Each number is 128 + 24 x the weight over its row's rms, rounded and kept within 0 to 255. Layers, rows and columns count from 0. The size above them is the row's rms in percent of the matrix's.

# layer 9 MLP down (transposed), 2560x320, rms 0.151, rows 1896-1938, columns 80-159
size [103 103  99  98 101  83 108 103  97  90 104 110 109  93  90 101  98  91  97 108  84 105 100  99 110  92 107  99 103 100 102 101  99 103  87  92 101  95  85  89 106  95  98]
[[107  89 130 174 130 114 106 144 128 147 148  99 114  94 104 142 135 139 126 109 155 123 144  82 100 109 123 108 102 126 154 132 174 131 109 135 110 138 127 175 119 148 112 103 143 119 118 146  82 138 135 135  78 110 148 167 125 126 113 147 113 137 118 114  82 149 152 138 106 138 140 145 115 149 146 110 142 139 118  96]
 [107 176 120 104 137 133  74 107 164 103 143 135 165  97 144 153  86 162 121 116 141 141 170 103 101 120 139 145 150 131 126 120  91 113 135 117 139 136 128 127 119 132 131 114 130 106 148 136 102 133 136 104 138 165 113 130  99  75 117 110 126 169 116  94 113 138 126 101 143 116  94 137 165 116 133 101 122 118 136 148]
 [139  92 148 144 110 128 121 107 157  83 123 113 111 114 132 119 121 103 155  93 154 132 116  96 135  98  70 109 141 134  85 152 115 102 118 172 115 149 113  95 137 105  91 128 146 138 104 109 118 123 167 118 132 135  96 122 140 125 123 111 153 132 153 115 142 161 122 142 127 157 102 115  74  89 131 150 140 130 120 111]
 [148 133  97 162 120 142 128 128 106  96 124  85 128  94  78 105 128 150 126  87  99 151 113 104 138 127 158 137 121 114 100 100 159 183 120 109  98 136  98 125 162 113 123 136 110 117 133 127 153 150 149 145 141 141 127 130 152  40 145 126 126 103 165 124  99  59 123 135 135 164  98 127 140 104 144 155 124 125 104 147]
 [101 141  94 150 154 148  71 113  84 101 172 174 115 120 161 130 116 160 146 135 125 154 161 117 140 138 115 110 122 130 143 125 149  87 149  79 132 136 128 112 107 111 149 151  93  85 121 113 117 103 123 165 161 136 143 118 114 135 128 147 141 132 175  94 194 147 159 150 118 108 148 178 112 107 134 124 157 142 141 124]
 [ 98 111 117 158  85 135 161 117  80 137 161 122 137  76 139 140  93 148 127 104 118 124 107 132 126 121 110  82 150  85 139 157 147  96 124 139  85 138 132 138 124 120 131 138 110 164 114 121 121 198 136 121 116 167 107  85 141 147 127 123 135 110 149 155 140 112 179 126 173  99 118 139 139  81 117 106 124  86 139 128]
 [108 128 119  78  88 168 135 106 140 132 136 113 129 160 133 133 138 118  84 127 133 134 124 137 148 117 131 112 152 163  78 116 138 112 144 120 131 181 115 107 143 153 165 105 160 120 130 120 192 112 144 109 120  97 142 130 145 127 121 168 159 109 145 151  75 137 140 112 135 144 123 119 129 159 130 156 108 135 135 107]
 [139 109 142 121 100 118  97 102 120 100 142  96 125 139 140 129  93  87 151 141 155  96 169 102  99 157 127 169 131 111 138 114 111 126 124 144 137 120 120 126 128 144 146  99 123 144 127 109  99 146 167 155 130 123 143 163 103 114 100 115  88 112 121 127  95 113 102 139  92 114 110 123 134 123 136 138 158 100 139 154]
 [138 102 124  78 142  87 112 125  96 140 127 133 107 180 125 107  86 155 130 133 152 122 134 106 102 146 133 120 162 123 113 108  77 132 109 117 137 165  82 118  90 124 153 107 139  93 143 122 100 120 116 176 181  56 114 176 114 106 143 109 123  77 133 157 164 104 106 150 113 185 103 138 127 138 151 128 131 131 130 142]
 [158 130 137 123 143 149  94 112 137  98  84 155 159 166 133 157 125 126 178 135 156 162 116 101 128 109 103 135 164 104 119 148 142 126 146 135 111 107 114 158 101 134 113 133 104 151 102 128 123 130 149 142 136 139 143  81 124 108 128 106 135 116 140 133 135 110 158 146 109 142 133 136  79 130 138  76 118 125 127 131]
 [134 128 134 110 167 156 138  85  94 112 109 151 121 106 129 159 134 156 117  93 107 118 107 129 111 121 127 125 100  73 152  88 112 131 124 139  86 126 128 120 173 158 125 138 113 114 111 143 156 109 185 109 134 145 125 155 138 123 130 127  78 166 103  63 112 208  78  99 128  94 129 110 102 183 133 127 120 139 128 133]
 [130 147 123 106 176 136 142 145 107 151 176  89 145 141  85 121 140  99 133 158 158 140  91 122  61 143 148 153 109  99 163 139 140 137 156 154 110 102 156 108 124 107  93 141 127  99 139 105 137 130 156 128 111  89  83 110  82  81 125 167  86  72 136 151 111 146  94 166 156 138 165 118 114 135 144 155 124 114 123  52]
 [168 126 101 131 126 139 129 109 155 122 183 179 129 133 145 139 145  97 133 111 134 178  91 107 116 135 125 158 122 127 100 121 104 121 114 135 163 115 112 138 134  77 138 102 144 129 167 153 144 117 149 154 106 151 121 147 144 143 134 111 123 120  91 100 144 150 106 136  86  98 113 101  95 116 143 139 183 174 154 129]
 [167 102 146 177 122 138 115 111 123 137 113 138 123 156 150  88 161 119 126 102 112 106 152 117 167 157 163 117 139 150 137 125 112  91 146 135  90 146 182 123 106 115  90 143 177 126 134 119 137  94  95 126 151 106  89 125 103 161 146 111 171 136 118 121 168 126 125 133 122  94  79 154 142 131  97 130 136 127 125 162]
 [103 128 107 162  87 133 152 149 156 152 170 134 161 105 117 179 173 108 104 117 150 119 136 129 119 121 114 149  88 101 113 172 116 112 123 125 146 168 139 128  91 114 111 160 139 133 112 115 138 104 136 136 111 186 122 130 126 135 122 172 130 115 152 152 113  90 139 136 126  79 124  78 150 146 116 115 120 129 114  97]
 [131 153 131 112  99 107 108 131 149 155 162 119 109 129 133 126 144 105 110 146 100 133 168 118 138 141  91 143 121  89 147 156 135 104  88 133 142 116 153 122 116 118 118 105 169 111 138 107 136 175 159  43 170 132 131 108 139 138 137 133 135 142 115  90 147 130 120 117 173 112 116 128 111 161 171 118 109 149 115 159]
 [115 137  97  96 144 120 174 145 100  95  78 140 120 198 123 107 122 129 140 104 118 123 105 119 180 123 121  90 133 140 194  87 145 116 140 121 124 131 129  84 135 111  82 109 113  94  94 137 130  96 139 110 136  90 133 112 130 105 162 122 182 156 127 115 123 173 134 177 108 152 125 117 140 151 115 113 160 146 141 138]
 [128 103  94 134  97 106 146 151 122 106 171 146 129 112 130 111 123 141 160 143 104 140 118 120 101 127 113 137 105  91 134 111 140 168 156 100 106 168 138 167 141 114 116 120 143 168 121 137 144 136 130 105 132 178 101  82 108 101 129 142 149 110 150 119 120 110 144 102 106  81  94 113 116 155 135 128 101 147 107 133]
 [113 146 130 145 166 153 123 137  98 103 107 125 141 112  88 104 100 112 118 133 163 115 147 123 127 149 114 119 131 120 157 129 126 129 101 124 141 139  98 123 137 101 171 130 121 148  72 155 141 118 129 136 172 130  87 148  95 116 174 130 138 161 110 108 151 193  82 137 122 134 177 142 113  95  98 159 143 118 107 142]
 [ 97 131 123 132 119 112 127 151 139 128  99 125 188 177 155 134 108 140  66 163 112 148 100 116 131  76 148 119 119 138 142 127 152  76 110 134 163 147 180 188 103 201 132 145  97 139  96 128  97 124 117 130 113 157 127 117 135  53 128 125 143 115 148 137 150 155 121 123  97 113 147 151 154  96  96  84 119  98 116 114]
 [110 146 140 138 114 114 152 140 162 150 129 129 132 118  86 160 130 120 138 122 125  79  94 140 117 109 133 109 130 128 144 115 124  96 140  90 129 142 113 132 138  79  90  91 122 123  71 142 134 118 109 152 114 143 138 117 117  98 101 100  92  87 117 139 159 136 124 160 126 113 157 131 108 138 153  82 121  83 124 149]
 [140 124 130 113 114  90  62 123  59 158 136 118 179 137 126 122 134  92 192 125 133  79 114 109 107 118 155 104 124 122  97 134 119 114 145 114 106  95 140 146 155  99 136 131 106 132  95 136 144 144 107 171 135 104 177 108 141  86 137 120 121 136 101 120 133 101 129 116 150 163 137 135 155 134 101  90 140 139 120 112]
 [141 176 146 161 104 129 126 167 134 157 152 153 158 158 109 164 129  93 101 160 133 132 115 137 161 134 127 142  97 155 138 138 117  89 164 107  75 168 137 137 153 120 130 133 144 137 119 124 132 139 109 144 135 139 165 142  95 133 162 152 155 102 154 113 128  72 132  90 130 137 129 154 132 137 139  95 121 117 150 157]
 [163 117 136 186 146 126 106 141 127 131 146  72 127 115 180 105 108  97 103 153  98 149 124 122 151 131 105 141  97 103 128 123 139 139 119 114 114 103 147 130 113 171 145 145 111 125  93 111 161 111 157 110 126 172 150 130  70 170 145 146 144 119 125 136 133  93 142 106  95 118 155 148 159 126 124 106 109  93 131 143]
 [127  44 151 108 108 130 158 138 180 101 135 141 143 168 134 116 131 160 185 161 153 113 112 124 109 139 116 145 116 117 149 121 141 123 122 150 133 113 159 121 157 137 109 129 127 138  81 126 134 121 103 144 113 147 101 133 114 135 121 111 156 131  66  96 140 116 133  73 131 123 177 104 105  82 126 145 126 138 130 157]
 [133 129 181 101 131 163 128 146 130 121  91 139 119  82 169 109 102 104 103 105  78 118 117 122 125 101 108 125  77 114 107 124 151 195 113 120 142 122 126 120  75 121 109 169 145 135 149 157 124 151 127 126 124 152 102 126 106 109 160 151 148 119 117 123 140 184 161  80 123 129 109 122 157 110 103 162 123 100 127 122]
 [120 107 104 135 141  99 119  92 170 136 130 168 120 126 117 161 152  97 108 104 132 127 113 132 122 143 103 123  75 102  97 139 160 137 120 151 141  97 131 109 125 119 170  93 102 175  68 121 154 138 105 174 174 122 147 151 133 147 111 104 113 125 122 127 148 175 147 128 114  95  96 163 133 161 134 132 156 109 136 117]
 [ 79 149 142  84 123  74 159 132 125 148 104 150 129 121 166  90 153 119  83 130 139 132 122 121  74 128 137 125 120 143 118 134 106 117 164 106 110  85 115 124 133  81 152 108 118 120 139 134 128 142 120 134 193 168 135 154 125 134 157 117 117 148 119 108 142 113 154 144 165  97 148 138 152 112 143 100 143 130 175 138]
 [123 152 115 136 131 177 134 150 120 117 148 127 120 135 145 169 124 112 134 169  84 139 149 145 116 129  92 116  99 167 113 114 131 124 145 119 172 123 128 146  94 157 164 122 124 119 129 114 118 155 124 120 136 133 123 147 113 151 124 156  47  84 145 113 156 137  93  93 117 104 114 127 122 166 129 113 156 118 173 137]
 [138 122 176 149 135  99 117 151 154  86 102 170 150 140 116 154 106 111 125 127  72 147 187 138 148 161 128 130 149 105 125 141 119  73  97 137 109 124  66 108  78 144 132 153 127 133 137 114 143 122 131 111 143 111  86 107 101 113 150  80 120 166 127 105 149 149 161 113 119 135 170 104  74 151 132 140 117 139 138 106]
 [118 113 119 120 144 110 125 124 111  97 157 158 130 128 121 104 170 106 154 151 170 159 112 133 167 111 131 130 120 132 137  85 112 169 113 118 105 161  81  92 127 129 136 133 122 122 166 116 133 133 155 131 114 144 134 141 121 114  69  86 146 121 116 126 119 159 164 164 147 148 107 142 108 111  48 129 105 140 146 149]
 [158  90 130 104 114 117 155 140 199 133 123 113 157 144 104 132 151 150 131 110 152 131 143  98 104 125  95 116 129 160 119 170 140 104 123 136 113 169 127 130 148 131 116 120  84  99 136 138 123 148  91 115 137 110 157  98 125 113 129  88 148 162  98 169 111 155 131 123 143 114 116 132 100 131 190 102 150 130 127 150]
 [124 123  81  98 159 148 146 122 102 196 125 115 159 134 174 156 117 180 132 146 156 113 150 111 121 155 128 122 118 125 138 109 140 147 125 156 131 137 113 139  81 139 132  93  98  91 156  92 100 124 124 113 125 147 118 123 155 124 166 142 123 141 119 174 132 165 139 155 116 144 155 121 159 201 106 136 164 115 164 131]
 [115 151 134 115 127 151  68  99 155 123  78 105 134 172 123  98 138 113 134  88 122 131  86 123  95 101 106 151  97 123 102 111 116  87 163 108 143 145 139 122 117  84 118  93 112 134 164 121 128 148 113 163 127 122 120 127 127 128 124 113 133  86 163 143 108 152 164 118 140 122  93 176 113 126 123 107 102 122 167 142]
 [ 92 175 142 128 172 109 169  91 112 124 149 122  88 113 127 133  89 117 121 117 115 136 124 120 117 108 103  98 141 174 163 152 104 133 131 127 114 124 131 152 112 101 155 127  92 108 141 175 118 109 109  77 154 112  59 104 124 130 106 131 131  94 122 119 135  99 134 112 132  96 141 129 111 130 112 132 137 109 149 118]
 [106 146 103 160 123 157 126 142 114 142 163 171 142 120 167 139 118 131 142 147 105  82 135 103 129 141  84 103 138 150 125 107 114 130 171  90 115 159 123 113 148 105 106 126 104 133 148 150 126 142 160 164 169 166 158 132  81 146 134 115 134  81 133 176 152 103 131 146 125 100 101 136 133 127 132 112 114 144 163 179]
 [106  94 132  72  96 137  97 120 105 130 141 141 144 124 159 121 125  69 116 112  99 136 117 117 110 105 128 122 140  92 172 176 152  99 112 115 120 131 111 110 147 121 126 153 130  95 115  85 128 145 132 114  92 152 122 136 137 116 108 134 110 144 102 124 105 123 174 154 135 119 114 156 114 180 106 157 116 100 149 134]
 [117 105 108 112 141 120 156 159 118 131 131  84  77 103 142 137 136 142 148 154 113 110 134 161 176 150 114  93 109 155 133  91 130 136 109  92 145 135  99 133 122 111 119 172 125  98 137 109  95 122 110 122 103 164 141 103 115 139 111 119 157 122 112 114  99 166 135 143 114 111 179 129 111 134 109 110 176 139  75 150]
 [127 114 126 128 119 113 146 110 149 138  99 107 120 135 150 107 138 127 127 155 127 100 103 158  90 178 113  83 112 125  98 131 119 118  96 163 104 151 135 127 104  90 156 130  93 162 132 131 145 144 138 172 114 111 154 116 122  98 120 127 107  66 122 153 108 152 118 138 126 132 106 158 129 133 145 133 140 143 132 131]
 [140 139 145 189 126 134 142 178 137 154 114 164 116 128 189 110 159 110 160 147 144 170  89 130 168 150  85 162 157 165 159 172 124  97 125  72 141 176 143 160 129 139  74 114 127 132 153 112 135 110 122 123 130 150 109 142 140 125 139 124 166 125 141 132 122 101 155 125 126 101 141 109 108 123  97 134 129 117 131 144]
 [ 96 151 108 157 125 127 159 112 139 118 151 178 136 148 107 108 177 153 121 135 150 172 134 121 102 103 109 139 119 129 160  96  76 138 151 191 125 116 105  95 130 116 163 165 138  90 129 137 125 156 129 132  78 160 159 153  67 133 136 138 111 120 111 104  98 158 115 179 115 121 112 164 179 141  93 115 147 130 145 177]
 [109 144 149 156 130 120 145 108 133 115 140 114 123 141 140 120 124 120 111 113  91 130 122 152 162 150 128  86 123 145 139  93  94 159 127 105 107 139 129 164 113 146 128  99 147 107 121 134 141 103 125 126 116 126  86 156 123 108  96 136 181 126 142 146 173 111 115 136 119  95 112 124 153 163 122 138 167 114 119 124]
 [162 108 124 136 132 116 145 151 119  89 127 142 161 123 149 127 139 144 161 154 120 115 156 149 113 107 183 111 126  95 113 111 127 144 107 153 156 125 153 183 148 124 102 116 128 106 104 106 111  87 142 131  91 129  88 178 155 140 126 138 127 119 145 101 137 173 123 128 119 138  93 110 152 122 129  87 126 105 130 132]]
# layer 9 MLP up, 2560x320, rms 0.156, rows 1897-1938, columns 80-159
size [101 104  94  98  92 102 102  94  97  99 107  99  92  92 101 108  92  97 104  96  97 102 105  99  94 102 102 101  99 101  97 102 100  97  97  96 102  91  85 103  98 100]
[[120 130 136 129 111  84 109 120 129  92 136 109 107 120 148  72 124 135 146  87 135 136 135 138 155 155 143 118 162 135 147 157 113 116  87 119 158 160 171 136 140 143 103 137 115 115 140 118 122 156 192 153 120 172 115 155 161 126 136 126 114 108 126 133 172 144  93 146 110 137 134 101 140 123  98 121 111 127 111 102]
 [165 169 125 106 127 124 133 123 120 157 155 134 107 166 116  99 150 104 128 121 153 127 143 114 105 142 121 137 151 184 136  69 113 104 122 131 127 125 133 158 134 124 156 102  95 147 143 100  83 121 148 151  97 127 153 105 142 137 163 100 128 143 121 127 109 127 136 136 114 146 168 118 138 157 125 147 152 184 112 119]
 [116 135 164 108 115  87 103 136  96  89 134 159 110 177 169 127 178 117 156  94 134 117 124 110 132 111 119 168 130 160 145 144 101 110 133 138 129 122 130 103 117 165 152 135 109 149 113 135 129 132 120 127 148 133 115 132  76 143 117 119 142 141 115 126  97 112 106 145 159 116 135 124 124 174 103 134 155 147 128 125]
 [124 117 129  88 139 125 168 162 115 141 135 167 103 143 128 122 123 143 104  94 111 138 123 142 108 131 149 183 122 133  82 128 136 165  65  93 128 165 121 110 110 155 146 136 146 157 133 105 167 113 103 108  83 134 124 120 116 139 137 138 135 145 123 117 112 121  94 131  99 102 119 106 139 133 121 118 112 144 109 146]
 [138 133 131  84  91 127  93 111 136  88 120 145 121 122 128 129 153 107 131 122 138 114 104 140  98 108 144 138  83 178 144 131 124 142 134 159 138  99 163 103 128 129 104 145 101 106 176 114 142 130 112 109 102 112 116 144 118  84 129 138 124 130 130 110  90 129 144 149 104 112 104 136 137 168 149  90 147 113 127 121]
 [159 141 116 117 137 129 142 151 128 154  93 116 101 134 150 104 171 118 150 174 138 150 159 119 143 142 141 144 136 135 102 128 140 126 146 144 125  91 111 118 141 144 111 105 133 166 137 173 149 117 122 127 118 159  88  72 122 146 127 162 108 132  94  69 112 120 129 105 145 141 122 138  51  97 150 110 145 172 113 141]
 [119 112 131 146 109  85 139 149 131 105 156 128 106 142 109 116 118 144 131 130  72 147 127 105 143  97 124 132 128 119 137 137 113 104 137  94 103 148 109 119 112 121 153 122 143 102  98 128 122 131 151 114 135 165 163  83 145 138 156 107 132 134  92 122 124 123 135 153 122 114 105 125  94 121 113  86 102 156 116 113]
 [109  95 119 111 136  91 132 129 133 145  91 104  78 155 105  95 133 133 104 138 128 114 153  97 161 117  87 130 100 117 102 138 120 142 116  99 177  87 147  82 182 142 150 130 112 138  97  65 118 109 117 110 189 133 131 200 126 133  98 159 142 158  75  98 100 155 103 130 123 119 120 143 154 173 100 136 146 114 136 152]
 [ 96 133 210 154 141  70 148 112 129 139 169 138 109 138 163 130 155 158 142 127 126 135 131 134 153 160 126 132  71 111 158 147 161 146 108 118  96 115 121 101 131 144 130 169 129 124 148 110 106 129 127 109 112 120 160 151 134 165 123 152 148 145 148 142 143 191 123 107 131  92 108 115 142  80 119 127 146  62  92 100]
 [154 145  96 148 164 127 153 113 136 128  95 154 105 143  76  95 131 107 143 128 105 129 139 114 156 136 109 157 190 133 125 164 157 154 124 147 137 112 104  95 154  93 119  84 101 108 180 126 119 109 138 112 142 119 154 117 147  85 152 152 112 128 146 104  82 122 112 136 127 138 142 112 148 145 144 117  87 158 144 148]
 [158 123 110 162 152 130 120 119 112 132 149 138 105 130 138  95 132 106 131 133 139 121 130 124 109 109 139 114 167 118 111 176 120 162 150 149 118 128 162 115 145 112 101 166 128 150 166 104 109 151 122 140 119 131 122 131 173 146  90 108 105 143  90 176 136 129 149 128 136 127 147 125 178 113 175 111 185 142  84 113]
 [123 138  80 141 110 118 127 151 139 110 126  90  87  84  97 143 117 145 136  73 107 127 121 115 154 121 178 170 144  72 125 113 108 165 151 156 171 145  89 117 160 140 184 130  83 124 129 151 114 112 142 140 131 146 141 137 145 119 111 139 110 159 130 134 126 133 178 149 136 102 138 117 184  92 117 142 152 141 146 158]
 [143 161  90  76 117 146 131 117 103 143 133 146 143 127 142 172 131 119 142  75 156 111 126 167  78 158  92  98 120 112  79 144 149 130 152  99 149 159 146 116 177  81 104  99 110 114  97 150 148  95 168 126 118 147 145 137 146 127 122  99 121 100  82 115 138  92 110  95 119 142 151  99 142  87 152 120 118 142 113 108]
 [155 153 145 110 188 116 119 129 110 155 125 195 122 134 115  98 105 139 195 130 144 121 125 142 126 127 109 114 131 169 103 105 126 185 103  85 102 116 138 122 141 131 170 125 139 121 144  90 101 152 129 155 145 102 113 106 116 135 153 117 129 128 127 128 151 132 109  94 138 162 126 170 139  75 154 124 110 125 112 133]
 [155 104 119 131 104 124 142 159 140 119 113  88 167 161 126  77 111 113 128 124 147 109 122 116  88 107 134 122 122 128  73 110 158  87 112 107 185 136 150 161 146  83 112 113 109 126 139 179 105 105 116 123 157  88 121 131 154 139 136 134 104 119 101  92 134 133 117  94 117 111 129 132 159  87 141 144 168 120 111 130]
 [ 95 151 111 133 127 122 163 152 118 119 157 132 115 141 132 128  93 105 131 132 124 152 172 146 135  95 153 135 129 176 137 143 166 111  79 129 134 151 165 105 131 121 100 119 169 126 106  91  90 110 106 100 139 165 122 139 114 109 132 131 139 129 152 143 138 133 136 159 117 126 173 131 134  99 156 124 178 160 149 104]
 [ 95 111 108 142  97 115 136 116 182 134 114  99  94 191 148 140 137 111 114  90 174 163 105  95 113 171 133  88 108 139 121 132 140 149  82 136 137 117 118 115 133 129 149 135  99 125 140 113 128 120 135 119 109 112 107 142 146 152 132 114 118 137  78 140 148  94 128 140 121 143  96 151 171 143 130 137 125 117 114 126]
 [ 80  57  85  69 120 128 144 157 132 117 114 142 150 138 121 137 161 121 125 129 123 101 143 116 117 163 113 134 123 138 137 125 116 101 144 118 201 152 129  95 156 113 109 128 146 116 140 127  84 132 121 123 119 121 127 104 138 127 114  89 140 142 108 162 120  89 161 127 105 153 134 106  82 115 138 147 144 126 164 145]
 [171 158 139 121 131 175 106 115 124 120 141 139 174 168 148 153 106 141 104 117 113  95 101 125 147 109 136 143 151 140 102 142 145 103 113 145 108 102 190 131 154 141 144 168 135 135 105  96 116 150 147 132 153 135 179 130 148  93 179 141  93 139 143 138 102 165 112 149 119 122  97 123 121 106 156 117 131 139 106  91]
 [127 134 106 117 116 144 172 178 130  98 114 148 122 110 112  93 116 155 121 133 112 130 138 118 131 130 140  97 185 115 114 100 141 117 168  95 147  91 104 136 128 159 109 159 139 160  92 139 136  98 124 145 109 108 135 135 149  68 129  75  99 109 158 126 162 109  84 156 161 143 120 144 149 112 156  94 135 137 112 131]
 [121 116 102 153 141 165 164 128 148  88 114 170  69  96 147 140 158 114  72 175  91 181 137 158 152 148 127 141 144 125 136 144 129 126  83 165 130 161 149  78 102 158 133 136 156 116 193 108 107 134 160 102 134 132  84 103 112 133 155 115 102 139 147 123 100 152 125 151 102 147 137 122  65  96 124 129 135 133 118 171]
 [ 92 155 117 109 118 102 119 107 139 144 136 120 119  96 165 131 121 164 143 140 129 117 136 159 104  94 157 108 101 120  98  80 132 103 115 131 135 128 148 162 132 108  86 102 165 125  95 144 159 183 121  99 115 142  90  93  71 113 107 123 109 143 118  91  94 122 142 142 137 180 157 132 131 125 137 137 169 121  52 172]
 [100  77 135 145 135 130 121  77 150 165 150  93 114 141 153 142 115 130 124 185 102  97 138 134  97 111 106 131 135 107  86 150 125 130 161 182  75 145 146  98 119 150 119 145 126 112 132 162 139  70 137 101  95 116 121 112 146 129 162 130  96  91 140 109 140 127 121 142 162  99 136 107  83 147 129  92 125 148  96 146]
 [ 87 107 101 105 139 125 104 131 147 130 137 105 116 141  70 127 119 157 116 125 115 115 118 154 182  89 146 125 147  97 100  90 119 158 126 158 128 113  93 146 127 141 108 133  96 121 159 153 139 145 141 151 117 101 127 132 159 129 125 124 129 113 136 133 154 142 170 124 125 106 113 124 135 130 140 118 150  64 128 101]
 [123  61 177  95 147 136  91 120 132  97 132 139 124 154 139 131 120 112 142  88 143 139  86 171 174 113 143 177 137  99 103 124 129  71 154 125 153 154 129 115 105 139 168 126 122 156 126 143 161 104  91  99 158 166 136 129  59 106 146  90 144 114 111 117 155 117 118 147 115 115 107 112 153 106 140 120 158 117 151  98]
 [ 99 164 117 136 102  98 143 158 106 113 126 141  92 157 158 132 154 144 124 113 133 126 108 124 131 114 128 145 186 121  91 133 103 152 164 166 152 132 117 163 123 110  70 125 140 121 105 139 181 126 166 125 137 140 171  73 145  86  75 126 109  97 115 117  85 129 139 136 128 106 122 165 123 145 145 127 139 157  96 107]
 [ 72 124 107 131 144 130 113 158 173 116 148 115  87 119 114 158 110 106 155 163 128 148 175 121 147  99  84 148 148 183 158 109 150 156 110 147 153  93 128 139 112 129  99 101 144 112 164 106 121  86 123 146 130 132 158 109 131  95  77 131 147 151 146 150 108 175 113 145  65 175 128 137 113 169 148 120 125  94 103 116]
 [119 134 136 158  98  99 141 107 119 164 142 152 100 121 151 116 139 156 120 147 124 126  83 136 119 141 117 137 133 123 115 142  92 127 133 126 176 112 115 159 106 111 128 135  99 132 146 124  94 105 147 153 174  98 194 129 116 104 118 100 137 144 127 120 162 145 120 136 131 107 133 104 161 107 121 130 159 102 121 119]
 [139 143 126 145 123 136 135 125 119 108 139  80 128 165 119 107 128  92  49  57 118 101 105 164 105 119 127 128 163 171 124 122 100 106 132 133 161 161 135 168 140 129 101  68 112 114 183 104 145 103 170 161 113 149  99 168 151 149 111 128 151 102 142 143 110 128 131 143 115 122 112 121 100 150 143 123  98 137 140  85]
 [125 115 120  88 158  73 135 109 165 167  71 115 127 100  95 116  74 113 106 124 112 128 130 114 145 144 129 120 147 144 149 116  73 178 147 106 120  86 128 140 143 112 136 132 131 120 142 147 108 110 128 134 107 141 120 155 116 129 144 130 126 123 114 108 108 137  97 133 127  96 156 135 152 155  98 133 159 115 102 149]
 [136 119 162 131 187 134 106 120 154 127 155 136 148 143 142 202 112 144 130 150  79 106  63 118 102 119 104  96 122 148  99 168  92 137 115 136 116 142 140 136 142 108 133 117 184 125 127 137  97 143  86 121 138 133 111 121  80 139 122 142 134 113 128 120 142 127 166 130 161 166 175 116 132 134 115 117 103 126 114 148]
 [131  97  98 135  94 117 122 124 142 119 130 123 114 110 148 140 114 149 163 173 118  89 117 157 151 121 157 132 138 133 104 102 116 136 153 142 158 113 128 135 117 101 125 149 135 153 145 159 151 143  88 106 147 124 128 127  59 104  94 104 110 108 122 116 128  94 162 114 126 143 134 136 108 101 125 121 114 128 102 141]
 [148 130 177 173 158 153 124 106 166 129 130 139 107 111 161  90  84 144 134 135 120 117 103 128 183 139 128 152 133 126 129 158 132 116 111 116 123 123 139 133 138 162 107 112 129 100  96 123 118 145 101 130  88 110  81 131 112 123 109 157 138 122 145 109 134 122 103 108 107 201  92 136 111 144 129 148  94 109 139 127]
 [173 134 163 133 121 115 144 106 121 135 134 148  97 119 111 134 121 120 112 151 118 133 118 120 123 132  78  88 123 109 137 120 162 130 134 147 162 100 107 155 107 133 128 122 129 114 142 145 148 120 118 144 117 175  80 126 128 139  96 121 154 114 145 123  93 120 132 143  69 123  79 130  94  96 117  79 111 106 129 141]
 [131 121 136 121 141  94 126 123 126 136 118 146 113 158  78  96 107 141 147 156 130 135 147 113 141 153 117 111 122 128 102 147 148 120  85 125 135 187 112 123 178 139 144 138 134 103 132 155 125 152 155 113 182 119 157  99 149  92 131 107 134 162 103 107 125 114 112 149 114 150 110 121 109 139 122 143 121 137  93 127]
 [114 123 104 119 154 132 131 117 166 160 108 138 121 142 143 112 128 158 149 106 160 128  86 142 120 120 176 118 110 131  99 129 138 151 133 149 206 107 165 162 102 110 123  98 140 110 135 136 126 142 125 112 110 127 150 141 145 150 140 127 157 146 180 157 122 125 148  92 109 117 122 147 123 122  96 125 114 147 134 107]
 [127 146 152 120 118 143 152 132 115 139 116 197 116 108 170  92  78 128  99 123  94 134 129 105 136 119 146 156 138 101 108 151 165 141 132 161 162  88 121 106 136 118  85 172 143 136 151 168 111 116 129 131 107 113 133 181 124 123 127  90 163 139 131 103  91 130 116 189 153  83 138 146 138 156 151 152 133 121 154  91]
 [147 119 117  98 141 100 105 146 138 140  72 137 118  95 142  92 140 111 115 163 120 116 138 135 113  96 141 121 175 116  92 141 167  97 116 149 137 126 115 167 154 152 103 160 156 128 182 117 145 153  99 112  76 117  79 115 137 133 139 102  90 125 130 195 182 122 114 127 137 152 107 124 131 184 105 117 126 178 108 136]
 [102 150 128 137 106 134 123  78 133 105 130 103 130 105  70 169 163 133 122  96 147 157 156 121  83 116 142 141 152 116  94 129 141 134 118 144 118 110 141 159 123 133 147 129 142 142  70 141 130 144 156 112 128  80 126 116 107 117 114 126  31 119 109 102  97 120 112  79 173 143 139 154 137 139 146 145 126 137 137 130]
 [114 149 143 128 160  96 101 120 125 110  83 134 115 169 123 134 105 137 127 109 147 138 199 176 152 122 120 146 154 123 149 164  87 139 107 164 151 154 136 141 127 140 116 115 191 128 103 116 122  94 121  80  95 157 121 163 123  83 131 132 159 118 168 146 155 126 111 140 172 128 144 139 148 144 157 114 172  88 103 119]
 [153 124 120 121 141 171 174 118 131 139 109  92 178 115 114 170 123 101 143 153 120 112 130 148 132 141 155 153 165  98 157 116 136 121 139 144 121 128 110 146  88 148 141 106  97 105 131 199 102 144 142 165 132 124  94 109 117  94 112 123 125 140 146 152 113 133 140 129 139  94 136 116 144 133 124  94 106 110 129 137]
 [143 113 124 125 102 164 145 154 122 143 138 152 120 144  88 127 126 116 115 104  99 128 114 128 153 172 146 140 119 128 125 158 149 110 110 134 151 171 132 118 165 119  72 155 143 127 105 137  90 122 101 160 117 150 152  90 127 197 128 122 120 133 198 109 124 156 129 162 127 114 115 111 127 168 148 136  95 145 126  93]]